config.toml
num_hidden_layers = 15
hidden_size = 192
num_attention_heads = 12
num_key_value_heads = 12
head_dim = 32
intermediate_size = 768
vocab_size = 2119
hidden_act = "squared_relu"
norm = "rmsnorm"
norm_place = "pre"
norm_eps = 1e-06
positions = "rope"
rope_theta = 10000.0
rope_fraction = 1.0
qk_norm = true
attn_scale = 0.329
bias = "none"
tie_word_embeddings = false
parallel_block = false
extras = ["local attention windows", "exclusive self-attention", "value embeddings", "learned residual scales", "skips across layers"]
init = "uniform"
init_std_qkv = 0.0491
init_std_o = 0.0
init_std_up = 0.0491
init_std_down = 0.0
optimizer = "muon_variant"
learning_rate = 0.00344
lr_mult_o = 1.5
beta1 = 0.93
lr_head = 0.00447
warmup_steps = 117
schedule = "wsd"
decay_fraction = 0.589
decay_shape = "linear"
final_lr_fraction = 0.05
batch_tokens = [16384, 32768, 49152]
max_seq_len = 768
doc_mask = true
z_loss = 0.001
train_tokens = 182800000
max_steps = 6067
dataset = "wikipedia_en"
Each number is 128 + 32 x the weight over the matrix's rms, rounded and kept within 0 to 255. Layers, rows and columns count from 0. Numbers have three digits each.

# layer 2 attention key, 384x192, rms 0.161, rows 117-157, columns 96-191
126194130186150142120118096143171093090083114133112173142113124179119101112166137087119141108128075187154101099084101110116188155088152113130107150073179137167090139128138100155207155102122186126121139183107174150159165189085078134132153152112117131140121092145113119149163123144167121098
117071087113091113175086173171147163174159116132100130072141114088103031122141136143121120130122214145161147139121115145146100118124163150116141106154110139115143040164095064127130095171163101112133128107093128144147144160135136140108159145175174119142107193125155111097126165142174118141
119089142159110140123165164102136116158135186148167054160106099134149159102088109114128163193088112075191133152124135109074147156136116141079137142084090179123081134207112097157129071135116029109125135112124103136146158119139142154148118104127093132182119134099132105103155148169119115091
169148116161101122158169169068093153152163171093113088118061119094169123060108112136163141084121102146126105115098104126138095170108115132161093109158130143168110183156170146139084144144142107198125141142090162175133168124141115163180154092137145163153099178099108110141145155102170145132
108168164124172184148191147154141099120127103187103147089174117119151187146131129134202121144115109185122073157094140142203150141114196083140162108128145123139128137161153141119182174178145172147194130122127078152097126111076088114135115107106101133109153143113161066098112080070156099138
066150104109161176088102083145087126100124171136076101202129075095086149123134143112111140145149116168113084155180145127140109175112185026087203160125158169123131107126151162116075165150055114086136072136164143164060077183125121132103132152169121134177154124163185118151135039118105118106
107193083098118075142185136056145184111117113142122129151155102117160135162156174139096137166152102131142119104166102190117080180138140168065099157136098107137095156100114119155108118060095105143066169122113175134160130126133148152110081147118130097110138120181113065133172122112184158170
195177143139113186148118158155180134157069082125086120138145128065196091208110149087134100120154152160102145155129108099174111188116095071110175115138148135147155147138125155184131196139123082170078104139129163157129108113088202062134167130151113137125161131098151129148125100128160164130
060105128145149069132070135093123176111139108050145127142069124141193074114110126187137098156149205068133121139144138110118119101147157105101132133160100090108091128183086096129119121169168099078136144124105126100116134137090133156123131103114138137094150183088098080083147116150113146149
087120099114123120151199144157059134164104132111112099125102092004140091145163085179106090112121152137156143131130125147106114103107074169083121111136121129186120099089146076104131107149042124133135123123093051142105139091151145124167098109158161079156119106108131117124118127126146137097
185042194159138102113137131094120077170126124144124143179166126131134128159172178128141213130109116168138105091126078162138115175150135084085153105146117119097122092205132087116118148084119132086125132158130098125113138088127143133127116113127148090176130148138192138111120138162148160157
151139119145100153160133150091116117118126103131133154134090119102167124127099112162137171118114114163158135109136116151079124125161194150119181114140147137124172124099109119132109141148180123191132088127095134139108111089104131126100111158160150151112117129135174146162106132146100146152
152113098166168153146146099186144145112123121149067107119102151131106160158165157149154141112119112137139102165147062095111152095118081089155117135117130128143063112055098110113139137112116151132114099151097148118103142167137084084118166111119117128093086193106147134127186114133109138161
147097121112105113126170128128102088107143146130157107147143103157112137119154148091185142101115122128129085134124082131107148129139141125117160144140152123136120160130142121120113110111161118146118103140092121114112112113138102116146111092107120085102096100145150110176119073088147089095
121138125128087169112147147113085135103133164096127131168140081137119178094149143127175115084130114126140076057151110168123092143119162140173152090093139129171168156146143153200074117131101106123106178170102144129109063073170177091147136171112140142106158080216110129136135132076164119094
104086122127111114113124137146116183120103141123136131098176128141107160086168129110117115143118136123131071143120132135123178122145124164117126112176104113104156209148123171107103141099070139077054102115154186136134142120153153115132128164122134108146200045151169119137095096145127178088
143141134108087086165203098055113131143132129183109142177084072142144134104113153125143180182154156162187172172094140114117172146153173159145150102175161131130162196057103136127063147104119086106101114088129169132169135145120117152165135154124127148110126092148166111107150093099149181110
144108103146136132067123117145118148117118110069076106089108127158151087125128153151137135090053091119083158152086114104090086156082147110142130090086139113120057126128135124133176132102065136132133125083169142121093126118161170141093115087123151145144143142124153160121117122128159080117
112126144143115116087129120141124103172107135100158137100115151116120174155176187100102093056076077124138097100165069163117076153125140125131148101114118162173090142152137106143090112137109108142155110110119128093126142115144148073131139114179125054133156136141089096142116131097129131100
090129158121119197100097123118118121114131157070154108099137174085116144175120148157152077128134155112138150149155128158126189128134112209077101168118066131143135122127174142097138184162138102162120054079128116135140180122125149125142132148175071095156183117133129112176137115137092153094
125126094082088103078124162176208113172076097046134106098072189107107142093123103194141129086067104115121153133107136139117144070148133128137109115136095112078140152158199131080073154253133097093123143080155126111070092132154138090163100141165078090063067127153074091175126123187111159116
152152103153161063075205112058137187132172157150131166151150079120132138160120135080172135119111096117164128023107091121111074200106109116141057162110114147180136145150135110115109165084123148153179137096181075151103136117132089090118159103144133096143139169161128137135179064125148185194
174134142161083106108153166163146122122118129106153157111160140128132121177107099095073094091136127144100104107132069119115146170114087120172118167132069132165111116099118159076145148099135154151160105174101105126155085076107120101101108148094103074164122140104089113177144129105140092126
110162090121150079155096084077127150147141138118041137131118148086141227127072128139182147126109145096157180156136206121159148123153138170091132117070111145108209115119127134148168150115113127172151155117167122146144203178201126149166146132153152111131186123129147149121152131072194055133
169089087232176133173079145066129113139096131141133114145099116126130104128133099063185154132143203173111144140063078152128179149114165134152135138090115111158134138164112195117101078102136138073138083105062149167114092110084146090118126124063101059132168161117138145156048042110110113123
110156104152095123164091124136124099125158200120148127070172188145165047133126107136049109153047194087117156126133153167102107124162128114125084121171110104120136189118127102087169133200105095125126154141190145117121102102072118174152133182119102167078147125187127080118093071128153188136
076185124096149117088146034087162142123093103129163077095096165085108132119175129153142078129092131180167111087160067094153120104078177084096075133129064154132099114123124142121056162147157126097138173176140203037167132117127208136181169108164166108128129065147134091131115148147136101143
169137132126087117142149072121108075122128112168125073134143073136109178179117116139168148081068149142150113124182111126171129126082061093194112114128131128172054187120142092146148124111164160132161151179091121136058088124138111125149112152069093081122120151161190148164167135109141088127
141086111128154113135119179126144142203115142130158143093139149088116140118135120183129031141143151137081143157085126118153081146131131103115126128138107122153120116160188121122122176134069178141111165124155176155138101134109096119076182123136160103124165150100127119141119171159112155196
118112143082121074113128136150168130129143143123101166075159149136130092160140129110110126149169171144121089112130158166130114103120139130125168199110083100134068114105111135173163169098106158141112114140133072203109197103106061114196126112153168102091138122112127116102152160176133129098
122150115088102105107148117100135133114129139152137130116148127165141151157175118109104110129159137099120126135098160137160122114084088120106131121141124126130146173130120137118138180116100110095139107110097133126099155106129144137117162140112116111113123138086158152126126108145097160127
105165120135207134135112114153166155095100114093147137063117130123142159136141088100098176176136170144166144102141160128104129137103156098125124123157108093161114118122081169124146177157146121142140102115157123145158119133117103123166149138128134140104087128160098136068092129159140128145
190173113107127076101090150173151163117126146136129113232163095121113189128125107135114133132129070142138093130107098137195163133125110155150179130103158168077135133093149131134125107102129080101107137133141139129110164095155158108122161170160187111055101131105117106134122066115154142124
152145098096114158150152115078100107124094126125133136198118107226118101141085145107125139101141149076118118161102077130122106120104116167146089127148143115085110175137092122137132102124081100129134169107154142112046148106203127149211155168108100140054183121109113153120103106136170124130
151057118081113121181110126106094182109181133163163177107131130134149132117106149152094083160164096108084114137107152132117151151167121187137106093174145153127148165097077174185122116094082091059086139115169168105078091125167123136081113161144171095084132089108182161083111128184125178125
116146172170089120108146116113137132112177102140128083167129099180104109154100137163141131096145125097132155100143107148169177126141069076116173178155125139091172140163168112112120129114150092199073115106168110152186191191148123140139093081122133173130156101086102173097131200149198091140
129119127102101152136120112129112141103134139106144109153119112154142133106136119140129128139204140113194133118144128158133181103113045159052061101119066179112122148092124153072130128121165088137048167115113125120169170133155179136149106185137117127129125127089149103173109106120127123154
149086116093073084052103116138133188236171133179094122198133112208150113085118118105110126106121141149142127050126143161077112099170153095208113138132110152095162121230212116187083099069168126124091179100164096127127142105072108111088123150067108147122112190099108109131138129153121180149
138121107153085092153121098141141137169148100181126131105074140145126132098107154203145127129122190123154146169000128108162152099124122152090163072141165161116124119128166091130082164132173095188125178150171178118100133105120149166092122090137161102187116109043200098225152139133085154197
088141177171199124193161106075134091110065123135170111103140160162079182157098154138143107165127139140087064083131099153177140105230114160084173158115071165141132154136140105156165111149191147181130065133097118123155141129157127162182114123168119092174201149141138119093107090061118107033
130153082098088135164103086073152123167170130154164116187120123051060111104183112068091136138109152102126123117162109064148101080166088091206126120134170154084134182154147127088094142228130118172134165131101183207100124134128129102137167140095081149113118096151131111165084137164113143136
# layer 2 attention query, 384x192, rms 0.16, rows 118-157, columns 96-191
122076101111176075155082105164145135138091128154117119147125148122155081108178118111149147086141169143120117035146124129176102126117145119088122152131124116113131129152139105126158159135141151169094125129103188109155127170125125156153102116120087108128105114146118138076065130180154136109
094130130131087084058141080082185110092124081091137101126076128140094119151128077125101124151103156086063146101137105092148187180170178073029131175050112105145130085144073159101093102175117137145103126104142123125171117098125186086112132143152090109163107105064082120102105116144132116093
134156087138153140129170115118123164176143160128150071132150116111147100107094166137191183116126139163128144137111158132133110153145154153205165128127145148130108160169139081104123163058143136123143124126131219119111138123171120151117048117113176160168119155164155174071140161126120139137
076100142112153173172092126170129120141109120190207133160191146131167030123158152161164169126140165159137071120181081122099177148148142141128128174088088115108170136213113178137143140129098099183136136169163077103073131102090117159112113143095104095122190167116081188140013166097118099149
093112125132150202187136015100146112087110190079208167138158097122097140150097117081081209145146122122136083146148106181133115187147153069148134113124136204136153092213112107158108096101106148106198152134097105148126147183153146160134091149193121103087130099107150112115160090047122072124
126166083163138074130146135130167166115069094143093211130095102108051193117115146182120099119134141051140119144154131148101106159126087151094127113078107083150167147121107146116130103139144187159119064129163141125173186136176115116151124121094154085169109069125126074104130128138129150104
157126071153134169106095096181123122139088175114109149197118131122154091143165196130161132101074136231115042146158130151110109092153110123142109165184195138140089133115133150142112106127078127155057151127134071152149112140088174094103131148173177110094155173088097095147133152139165189115
137141170119159137093067057127097129131129167090153136095157133063109119145173096163170154138123130172126155138084091100077145120117216146082134169116113118132103227185101158118158113178130037103137205103061159128074089126101173106109126162132162145167125175069096125120124057166079138153
063140142178149140118192115138096179111145130130081144108133101149102056118153085188138087139084152119188155105158159131116071131095042118134097186129163113129091196054144091067115131135070131122131146136167164091099152159103152160148011095081136108183139133074130140132100105132089104118
081023131110236167064149132155124107149122130091153088143180090183154084135128130139097151199161122154123123129129099190089117170161155179077169154078175109100187099093119125134152126057160132147152154107086083062101109126115149121093111119139119092120160143134157177078124135111108158180
079107145143110114102133121201149119149115148133152100116112099160135174169096133109112128179124125145167111148119147117057120137119156045122125206142162111180170158108096102115122085110144185156213169096112154111167123144146136115114120128087104094150115096085104201116178132129131157120
121073103115139106103131154089121148122091096114094158145110121109100113107147154121135121131176128182122118081159110103153132091113077128101123106189140129164134124101123167163136151116149130125094119139117106115134095152111135107098151145173087141104164122166177126160110090164104145165
138162083124126140115147077147116120127126173151151114126111145139120138145106156104146150091150131150112090117155103146101106156187122116075117124138155127139099157147140102081134128108177082112113144185132166170112130197139054117156102097123115104149114085106152152070120099065136138123
081192138133091133139111090165155096081127125125161143174086144125146149184118136086112112166106133086117135127123159192202133139130092070128086114115178108144131139136133105095123097114130155106144191144128124156102160228170103177092089085093116135135116091151098123074148134108080171093
077170156094124097146150087112179188099121148109118065124086110111089116136174129098114080132126162103108092096128152123101113174127137137094132110124114142140144130095125124113120126116148111152066197149177162119134164163107078140139111171111135127147133100106143141106133051130070127075
119146204132114095169135086100146155100099163129154141177119148134116159143083137119141103150126171146094149135121132127161149173136119155126145128122117075135138149109112090127138124130132087131126062131138128122133177201115093129143103123143146064103156126117121127121119132125129193075
105101146131101192134092124142122152143123103146089141115142136178157154129144074142145144130127131104150152135119075104095132106107130131092123145122135101067147152127099144133121147083093179118118110094117160108104127124127150158092173098120131187130128158138156181168089097086128100141
099130118117126110105093135090148135158154145123138135149098112081140122045186169146172123124103126139152118129165107139143073129125095144062099163103156130108132154144120148039071062095067169083121196099086125142117073139141129097144075088092079099154146101208116134179147110091118092102
135099157139044139087100172148111111128117173120100165069159104178107098125173140235214139157065180086169045126192063146131145079117118154134131172122092132110090120152172115121136127152072137150109140108121107115088158117128139146118123152129099125177132124185153102169132186100103126142
154113148135066068095070148160193083130091141084152095126123105192126119122086131190175179095079094157150120164135136112054138083124150136204148159156090111145131106120111190111083139160093194149094138064107105078094130172200155178109079112144141116102153158097121109176124140155142130198
121110103170119123141130126150051148157163104147123204129187096116138158101142180178101146141165089133156103177060123130195097172118143118122152203159109130171112134186056073086106118082159129129171124149146123113095141163119102115087109138151110143164118094138144096214146137128126175184
128145092160097111115147172255118179137142137175155182174070152120152155134116132097169083189146080135138098129183117140171137103135105123140140255078134122117154121140134103137171117078109144106091128115099089098102170141129090120146106101087022088173081131131074113176091075073104129173
099112127151148138181155098044131099102187095081110116188143116150143111104172139074102101151151155107120080105136113179157119138067108162109123053090103123074104141151161112142175118069176128177104142088155149120126095160100141129116132136213163134152135088113123071116139099122153086118
054122128085111193113145146163126111126038100177188139107099126098121158157134070021115186156111166124097069148165129105100128152086144117159153159140146080124121092112131142072119106035161133071172120086151148125086127157140137109073142141138149133114142190115123169097150112102051144064
110115086123103134143087139122147073144170146147076126122131140144115151083124148136132082058150092098111074133090110156121133117133161128125148149178169147140121149057133146075169117116164076091076126162124128153124155032129109124179099163172112133156077188140115085058083133142160146144
125084164050188095141146120164175137078118157089091080117100172072105081109212097179200109151105179165197133080126057094089178102086116088143149100169067153157105048085130147147135075143122111110173188172119175090127107093143182162104163109101189129164082099131071121170167134127138086099
167137124150092199150147142054110119103095147152132091181121068119098088190172129138182119133141168215122107082133143154165150109084025116144013105132120183160174211110112118148100146083180138081114136189139086119149102171123069127114096150145117176115109109157161131153097101117123160110
131142136073128124146125140101183189143088122150123130130149106100108140117126098160080116123126150117129116148132080129146111121174132141199131080091092133157131131151163127143128139173135119162098133084063129151107122110119098117133145122122143108129130146169101084136123190166106132114
095128100106177110106148164119073196136126153135096159144197107119130104131101139177079118101154148150101146054094104150110115149158161126114144103105096114133053093133143132157112140097103086154082143142119090142080151093080120103126133144097135128067101112154122097147148160149113129131
118186133112111139149152131099163162090101150129124113152138113150087106118124104138124102132158127148086141087136161149133123189131108118098106081165123122142126144102143134108093138127130083101052138162114094155128138124134069173119143147138135148093095092077159152129147120117097126110
185092087104161134116153161123138155158130101116106100094142137101122141096104137140122138117141116136138131139130119146106102129139202136187141126165064142096067090131099149133090118146114106136116122075104144104119103073147155090144116157148127187111129135164139110092153123133162099140
112194145181153121146158077170157130090135162092129064148111137171075121152143158141114133105128125123135140139111176180135138152096144122123099078100173127057132142142169121131145094108109119148142160109166143142133147205135101127094149126147088139144107091119164124123146065113127138114
107147192157165153178097120124132080095125146121152131137122141128127146151153127063115116109102130162113141143119138171099135166116075114096096091179162121124091132092136122146148126104114129124128167110128095203146179179142108139168101118162132041133083071082124136120133101119127145132
131155169088130134142148084118118143122175066149119139126161139088126121137086090062100087109104152153102163077111137130143092176137116208120142090127115145102084123118082096131141164160146155132084137147120171135160074100127152174173139157096210150089169112147155112146102114189115140130
118105131146160137137151112172083080165134125150115114092144103144156134107105199185181136111164112132124104065120116131148160118079063134087125132179098130136189182192134162101183120084097116092049144165125133163103168142123142171138142168132128136077105098074099177157134169096161098174
090123133131148141122097186183124122122166213097092163123172132103095108155125114120123123137098139178150167138120185145157137145059090133106097132164115143152161152110101109136159169094085061185125108131143125208142182144138096067096110157167091068185107086084104042107132112112119151034
160165062131094121114168140125079198175073124088162102154155160196155118087089143130100153082148168187141120099120164144105139061179161049154135131091053162112192104177147161145092091087103161125106118134144123159058119121147094142109129184086214115121140115072117098140148161199104185177
081109155115136163132164108080176098111177134114101129146108126134091134095057152166149119109197129105120104186118145030116153148181121157172169141068155109132104090127147116123096108165095132200125083092134201117115136108125126143086183159084096092123178101066176124133171111175104168197
079135138125213152102129184088086105091157152116137187121122132155125205135139121173187103134089149084115125124176115167182161140140160167108144201061103130204114117082130103119145130147149131183116107152129099045064122183074154184172086171106154186192117159160146107108176067132120127095
141138146118091115109078105187094141190109096106130062091120151093152166115126059106141157106057151208051065128097126065106107059099178056140155205141164197194141120099134170121128106107191183061105133106222139170120153108173144139075115191184143059076077141096115127041142111169120183133
# layer 2 attention value, 384x192, rms 0.188, rows 96-127, columns 96-191
148125152104096187068147139161139111148143141137073129151176126160184155167182145096087145163122131155123059099118163101169097141077123113137170184161114096105124137153142101143101161174141138138143182118148160164131123091153160141116095113145151203188153138127094141133145142081080103131
169126140082133110151114100129110080128082102121120118142121130095144140116149062106199119149066131150091154105156109146077144086150190169182039106090137143099133130113168137168075118165175060117083169064106141166122065167127081134153100139136098078097115120104111169160163106137086058167
165142103163134130141154138066115128156135158075125136120150145188121232110079125192125149143165115156128112107157114132122175118096166102140125134149160098146100140100113108135142098113148118149130107147115130120122107109136146113146152138185170103106124102100074089175079151106166104111
086171173160137088137114107117158117097169151140121074112104152059110110094113135073086049129142185181147154101126127137122129086124130143173142112165150109116149122166179123188169098100137122132164205105185109098166140059012109126114182114104191104190086127125126135142084135119214132148
129097134150155167141121128088136144139107156147101153057129116163081128113142071174099104080149180073114140095199094107113112095157055151076116107094127083137171134146137106127121156111134089125151135106102111140131101120167139117198122113129147174124135131141154074109145170119169144053
169137130151090145099160132107105090236087114137127172103085085138134136097181070213111118060117114100092105124159164151098157110133077200131118137089126102095153054093134098170132129155182113060113149076102072094118091067161204145107125181104112123156172133188131122149121090174111112115
141098123183142129125115176129193144074164107123114167099044142136100165089130115147143176131114169108147095101165117086162100078084119192067082087148219130085176138162179143116153221103075128105135138193167088181187127111192129127154172054060084055188164087127093086162198112095141180143
185095113136131165167136130112143196147146179085115136109145095146136125132175120117122053147160079144104148094158128153179072126094112137159111133122104111134147140117194166167118116162131120120152132103167155098169120103135152109110139075127118132050195100117120122115074130160169129114
106168108085112199109158124131165065081136125163100119149096149146123157141180121080094121149136088157149159094141141138139138123100160123125133135111162192114194108110163101129109071112129151114095148139140183190128204127123146178136127118135135134130134120106098089055174094119091115158
107132093126204141088096141093124141113103118135115089130117140118073164105119122115126132127103191143145121132124130114145122094145113109129114171177129116069174097108141104150137129124124129171152116163147154175117199125108114132113085105119105089111093127150110096101122132109147144122
118137121168110136139106124136108164067144144249125152092116111162125151123064149149086155127101165183191166065101107122185121118137080174128180188105156130149142179100095109107103102088054154186146129180126137163111165085169112120200064119072111141161127116149111146126127171138128180105
150171128137143125136093105121183093143137077137189093151131100123158087165086148093126099134211122155114148069124108137120121148143110154198111124099209168081086140097118092146108086106133135077127105069152128123132067108113132064127145128129133106137135137171127124155081104110126103146
071149133171136129075095153082147156126158127110147131164117153185157162107091168173117141141184170118171095110087177095072097120129090098138151064219143087071121101137090176095133212162106111129120104114173150168099124111158099118122091089130088116217126099109101080193111091101117144129
115130178177115118162154140147149118163087187109106151201160114107081151151164126149186150127159152082103127110100116125157111095111066127164109115121158163115068105114171144120141114115141066148129110118155142179147125106134131157181193144156103173095100094111154127137096083139120105154
125152084135116133114073140091104144079070126121154139110115136075205101122172164138087065051133129115071168143141191115124135141142124087127112094080162195126100101130127109169136132121162093122134129119101118150080091114090116191121143126162173159097069143115065164153121145071147126137
095186083077134099178137173089130070168136131118131149130132117061115101132148138195173117129133146061093141134125084138144159157126109159142075080129115090163128123067173132181115107198116135194069075116094142159128063122178108077110140113131108163156125164083090124132088126105119126160
130142154081112158131143139143132150126105153118100082173108125162113095186137121142173125121192100096111136076115140094116136089134135082085124110169136132140158093127085111114147145141115122164114120127105138130191111142171136170128088069082121121154128113084127150167105113111126173097
156147140104126121198156100127043158125071151147125123140106099120117091139094118108167156080114103143120103116132126131136099125136077112115181172053088145121132155064057142103124128153143166136100151135161103120120143186170102173169110141068111155118120110079132133088126104160104200158
140083147067152121114126156105180142163088120141080164134160181109153154145154107166139104137129123117130067154104162178117104121147111198053123092088123161121155154114092106107103129150144168110137204119128091070143122114182120102144098186132114123141116104172144144151108105133155055080
153137056133174094116071138145124091189086132170145148101133167111149155151190093083095204097146112120077161114179148111120094145114128104132090104137122159106112141116084145129139142123101099131171059133127087098098130159058176120092169100176073149063175154109170152116140124056119134137
156107129074093085157160090072182092182107164138099131155140128131161102083092083165130135100069127154123173201132122121150147119126121080146109106093182120093080162062141112113183151082137085110155136083127168130104121151114170128109151133147150167132101114132047138131139138095137124147
071108063121103198097086126137185100082174125136088068119119074155124093135111159169149142152130095148106120113162147124154039165115154097100101103164201164128085174156162079123148104190124133173129095126123168111172136133110154140182185073166114108144132113096096142148120146110169202177
134157084150139160130138093110124173174160090170139110090135124170131182121108156146064103082109080105146132075120081136152146102126097149156137209112095080080094112124100101200170152125088164131155093124176134088046091080155078136149146111146145156111137109144097053129095111149119058103
125130100126110123145145099141113123062106124156149115110095130133129112151173153163129219162138169145084094140107116130141101150060123154133171095136145098136087110107101150109106112146100160113086106208159088117076155147136165104132118113148140103144121191074171132148110101133119125138
135175087133162095109123129103105129097148150103105149157073183175074176085077176105137127152116168165137128147094109138118102102108101125111101102147160152092135099136149121093156191072120149173107143164158138127099186108111098113150068126117046134114156130093095122148073123127057169155
159106164151117159191137124184120101139097108151117156151136185159170140108114113145133119102108166106181109195168118126168120123128129081080124131111123108106134085153106103119102114123045072120116147192125115137149120154129113169118090161066177146123170118128130190099175158148173123136
122076089115099147195131161135133171112115139203113128176116212082073141136119067135101131142073147114178092178153139105133129137133133069075231140136154163118165180168052102127113147143136155143110120141124193154111166053108154205086094095091093132196099152119121109111126177120125066104
095124166204113119124131099088201101113107123173133107124162125139103143142115174164100089166119128086134158138158151082136125151135137100100146122128169148103154173104054114087184114080141147155178117159140088131153111161115154135054139086154172137118111087141126152115140121125155080136
096152105101155184143170113190130095151111080139080128121101149101047144147167093085127130119104112139092121194169069144149108114128133137133077162072089170084136082142119082127108131163151093128106140093142114115151125142142137196079153135096136099122153129156117119103130115109108128116
099090141113047132118164184101059105110161110146163163168136111094124099125107105124137099101139097119129175138085079124177120134157155086167153092153122145089167104133157072114071156152110180128115107059143112105119133178145118127140149148126098105136122138111127175073103100120090124119
024119114101088170110135134110155092089138134111107136135127073139110129082122181174106132173149154136135121100140113133167111106146119142101187151163126080134099187130118108142169130145145184092130118098153072154155171084104187119214119127084142097102098114057151098141147127112185142167
106148117183118090163107145119161180155083102173090146100136243123205149133117186122118076103077144115144193095130133140152110139147139129160142154098126160102149123176130054127139166148157157111144128114160091089127112127105119136148063155149108087136118099178116126129138136089158121144
# layer 2 attention output (transposed), 384x192, rms 0.238, rows 96-127, columns 96-191
090141145179088114113077106129185144140155121073136134122124056056156163154138140195096083136148141114084096146117099137142058127140060150152096158147125203093155170177064158092175091090139101179146111089096182126131134153163124096151107182055112155104163128102167067130131120124138116149
151104173173125155080136199119081144145100105166159123173111150116115118165146099114154156133121117151178137009066121125115105081098149155090105118154015128123193138066129101073126113195110136148113153108196118150131138116112211121096109106082163164149203179178098149131156183114102084129
144091087136063156116138117086153132111152110174137096176090171171085147110179147110181057092086133123133136150161132177128064144120136114102159140173137114118124148082088123109106154167094162153133087163150095127108123130070102183129183097093137179102091200127131107177146140162119087165
161128182130103136197168128129120142122107149124127121079075170136153110102145095114134149167139224138146122120182138175080172063149123135123198113156098088113108146140064077120193104134175103133127148125190144134108177173090079143118105141090153140112125132163124115162079040153105151115
125104102142112104140101070088158187181149084112120080179105105174104127109112122067105113132137097138113150141141153187143115107110118111123155128166130146118083138154135146111116131097115168182097151104184146144187114104070108134143071176106133126177113132049147119134128132114191181095
103135105139110177095106097125106155156140111104132060151109098095107159128135157139142140129165115098167168091072101119141195161109105167088103097128160100152133096132137081171107154125075121153155115117166174100140151126133127064124072155128140138140157138114201107124090114059087119073
129095142154124083118178079077081118156144171161128141087110086170108126062154123224078169141005108132156150145099060128132094155100168141110121145031121143137092131129099106145122088137151154136087131084149175110167144143079085126132084107138185072131094171173131125074159162129103120125
148127137154098106133090082154127134152139123102134144180048169177138159141092110134150094125112146133095149116125165078081121128116092156157183150065118158166054071134145108121152073136121107087096112129116119157085160158128040123156135080115087188096083109107097135138113112095108117127
110146196119171161169125115206124160114089173127134100142145105094124138126116148150115155107073182156177151055124109120109157145168110159135133086139151148195103120131107148072092125083104127118146161091164162157147095135116176075077129182081159172164123154100128141116118156144139142146
184145131154083093149111130103135111147127152142120158108114163100116132128139127108099116124078094131121113093085096172141144149090120133154142146206108139175123175125057086131135061147111120164116101174157158159107138147094111103123142183110121118144112071112155130142103121157118129179
151118130158145100191107144129144128166149169167066112176168132191131084145121121099131191109105168120139084163091104121206151147120172102087094121138125129109118171168113124102111088135131097049103072113148151116099170196079107132183123127127141171151189128160071114165153115123124140147
129120099071148103140160100143161156123170134134080090155164100202098114092146116103117136114100164122146123079158112078028110120096140188084143118154123080134150085133126129070076166105145105159167062132114131139079124113172138164131120139162165167091107124143123121161123118156136138116
168130152151093103157142104094114123140140076138037151112106133195148087104146144072131174085124069078118146106140164119091058145127100176142108104101125125129156150114222103120151140157104152128192109156129149125111096104113169117167162119092102126142149131119173171079184123158106172170
118156199124138107111094098153138144096145149058124024140160086142112124160196111165173126141121149141160100143078116140123147125130167107119149129150148060138108124145114107104155137168132169138157142133152107109119154097133121159115070160140181120154120107106139118113129116114149134115
103139131122191153092170115134140086173119116161202111097120165107072164165175136149122116100176156096143127153099088081127184154144079120132138135147145137142153148131108151132130164129120130086132094138103119162151128095139140122148132129157123125130129198153138135105116104139140148135
138157139118153122138100144157112166149062146120125092035120170166091163178120115098118135118181181141129070187105147135121197141130086079117097183113052095118187149076037072166174143132141131091190085153129102135118114115154115085093119137182110141156182113117136070116101119101120078116
123079185107146214186100141147156140128163133066131139135141101124125141170140175152178202156096158088120168193065147126150143143154142097140106149137160166124132090155084143154104153125166076133131125116091121125108171123130117142123154103100167106159107100167164212182118132068133144104
145173146136152198136158160111091145119139130112094107120099146115094169098097143080159223118142133137215088095087163156100119191134194138128129156145140073142107112112150068138090076089134079142099134129157068138087110161109162123133074120153192144139124041085092103142181124140182121110
130121127167087127141177069141180160163163151129147094136106065127141131143067148134099091091151126148176163088089063130150114156095115145136158151040129132136146130096144137128120151114162166108095158065132130155150162109185062105136153158079174169127094030116151168107141102148134078140
133075074088217119167072215120104118136039113139157169147118114151074136125102145085099160155129168195108118128160166115147108124115164146167109122097062086121080137130085049098190121146159120076140176089094116106067109151099149143172162098141090157124133184104129122109157114108163107116
162117138053161181150130130126123130140143127110161128156068163132154173167129127098107162130157163167093094127149094112131157166069121082150080160151142097172136126115168134107047164130130119083079135072114080129105108098059135090154105095158145128145164055120142129172140116055172089136
126117092146163097112083163101131104149150132135132151142137120171169113177079122149182136133162116133152109159154129112051149127069105093160127158074164150119112143187099123090169138132162178099092085157137159122195141154158138096156082135136125073138120127143136090139090196124165111116
169171076155095095115105180110132153170105088142148077096129161139136165087149131108133114114142079138109092121133169160122142125095127138095136121155138110060117131108158056160150107080147140165116108164153127177079165072119096114155098151107143129109091136125136152143155066123061085100
172153089081161103125163091092190131100129110055153123112138123144125113090098118097134111120148160111174082111062184141159091078138150137109076145132165143120113065116097166104108139121176110163134129127059140120139077087136153120119148148091151127184085115147138134174166137152195138090
169127186084096084129120105091116091070172131076114072102078097115081163123163170090122159086084124112126083126209187103162093147141161153120151129089136156161116164120121077071101114164046124102099125111159097142122111158081139158075148188146151120116186131096157095175106084142097073144
080092126145128164129191176133178126165121158155096139091154163121109198149144160139154125109153162124143220113187133194168093141107083077133103117116136141188163101175078064142118187143100082154174202136081102107163116158085126108136146117112163106163113134111155165125163107165136162169
105153080100093165131128152083172145114094129118141158189169136112162145157142140160124180119066102109120146141060094166156156102231120130115116094115104230136122160185112140136168198127214158103083172080138140115126116153091095134113180092146130089141176141102160130110115094111087050205
157128130105107117148143179087140160136173089140174165109153113175081117144163159117126087120192106134146130143117105153120051146117108129148104130141163136186132134134166103158145135160160129117115114144150132112146131137110108082198136102094154112143106143086065112080147088103147178120
115129126125057121091101113118129130115128173110108108115131171103143137127121156130155115154122077100157171091107069229156146072152139147062144070116101134171141192093118117122092118139092125137136176148123148088046120085156128097105112151110131092085140138150085087129134165117155153116
114116085148141192085171134117087173098102166117136099092168134135133167158133150138202135095165109143150124117090139143110133194143191109107066158162158119123145146106162116140129117188129174141110103173181167108153148105120141105138106091125119162094175121148160134150188098113130108132
108169129147117101128129073129084163113164129160119179144139172107112145074099101147124105165122104088109076077150143110127155151182143081158124141145084122058152135157060095188185105140153113155099129139146148114128173127125103166233055167198125151152121108135093123166151124133125129148
090117138147139113189133106161146110111132181176110086137104108056145175106116115098155178086133129112126126151126093123149061088059102192144110109102109062165199098144121099117097138144113143159137155110130147114067161152127172065119125169117102171143136141082136147106108154138123104143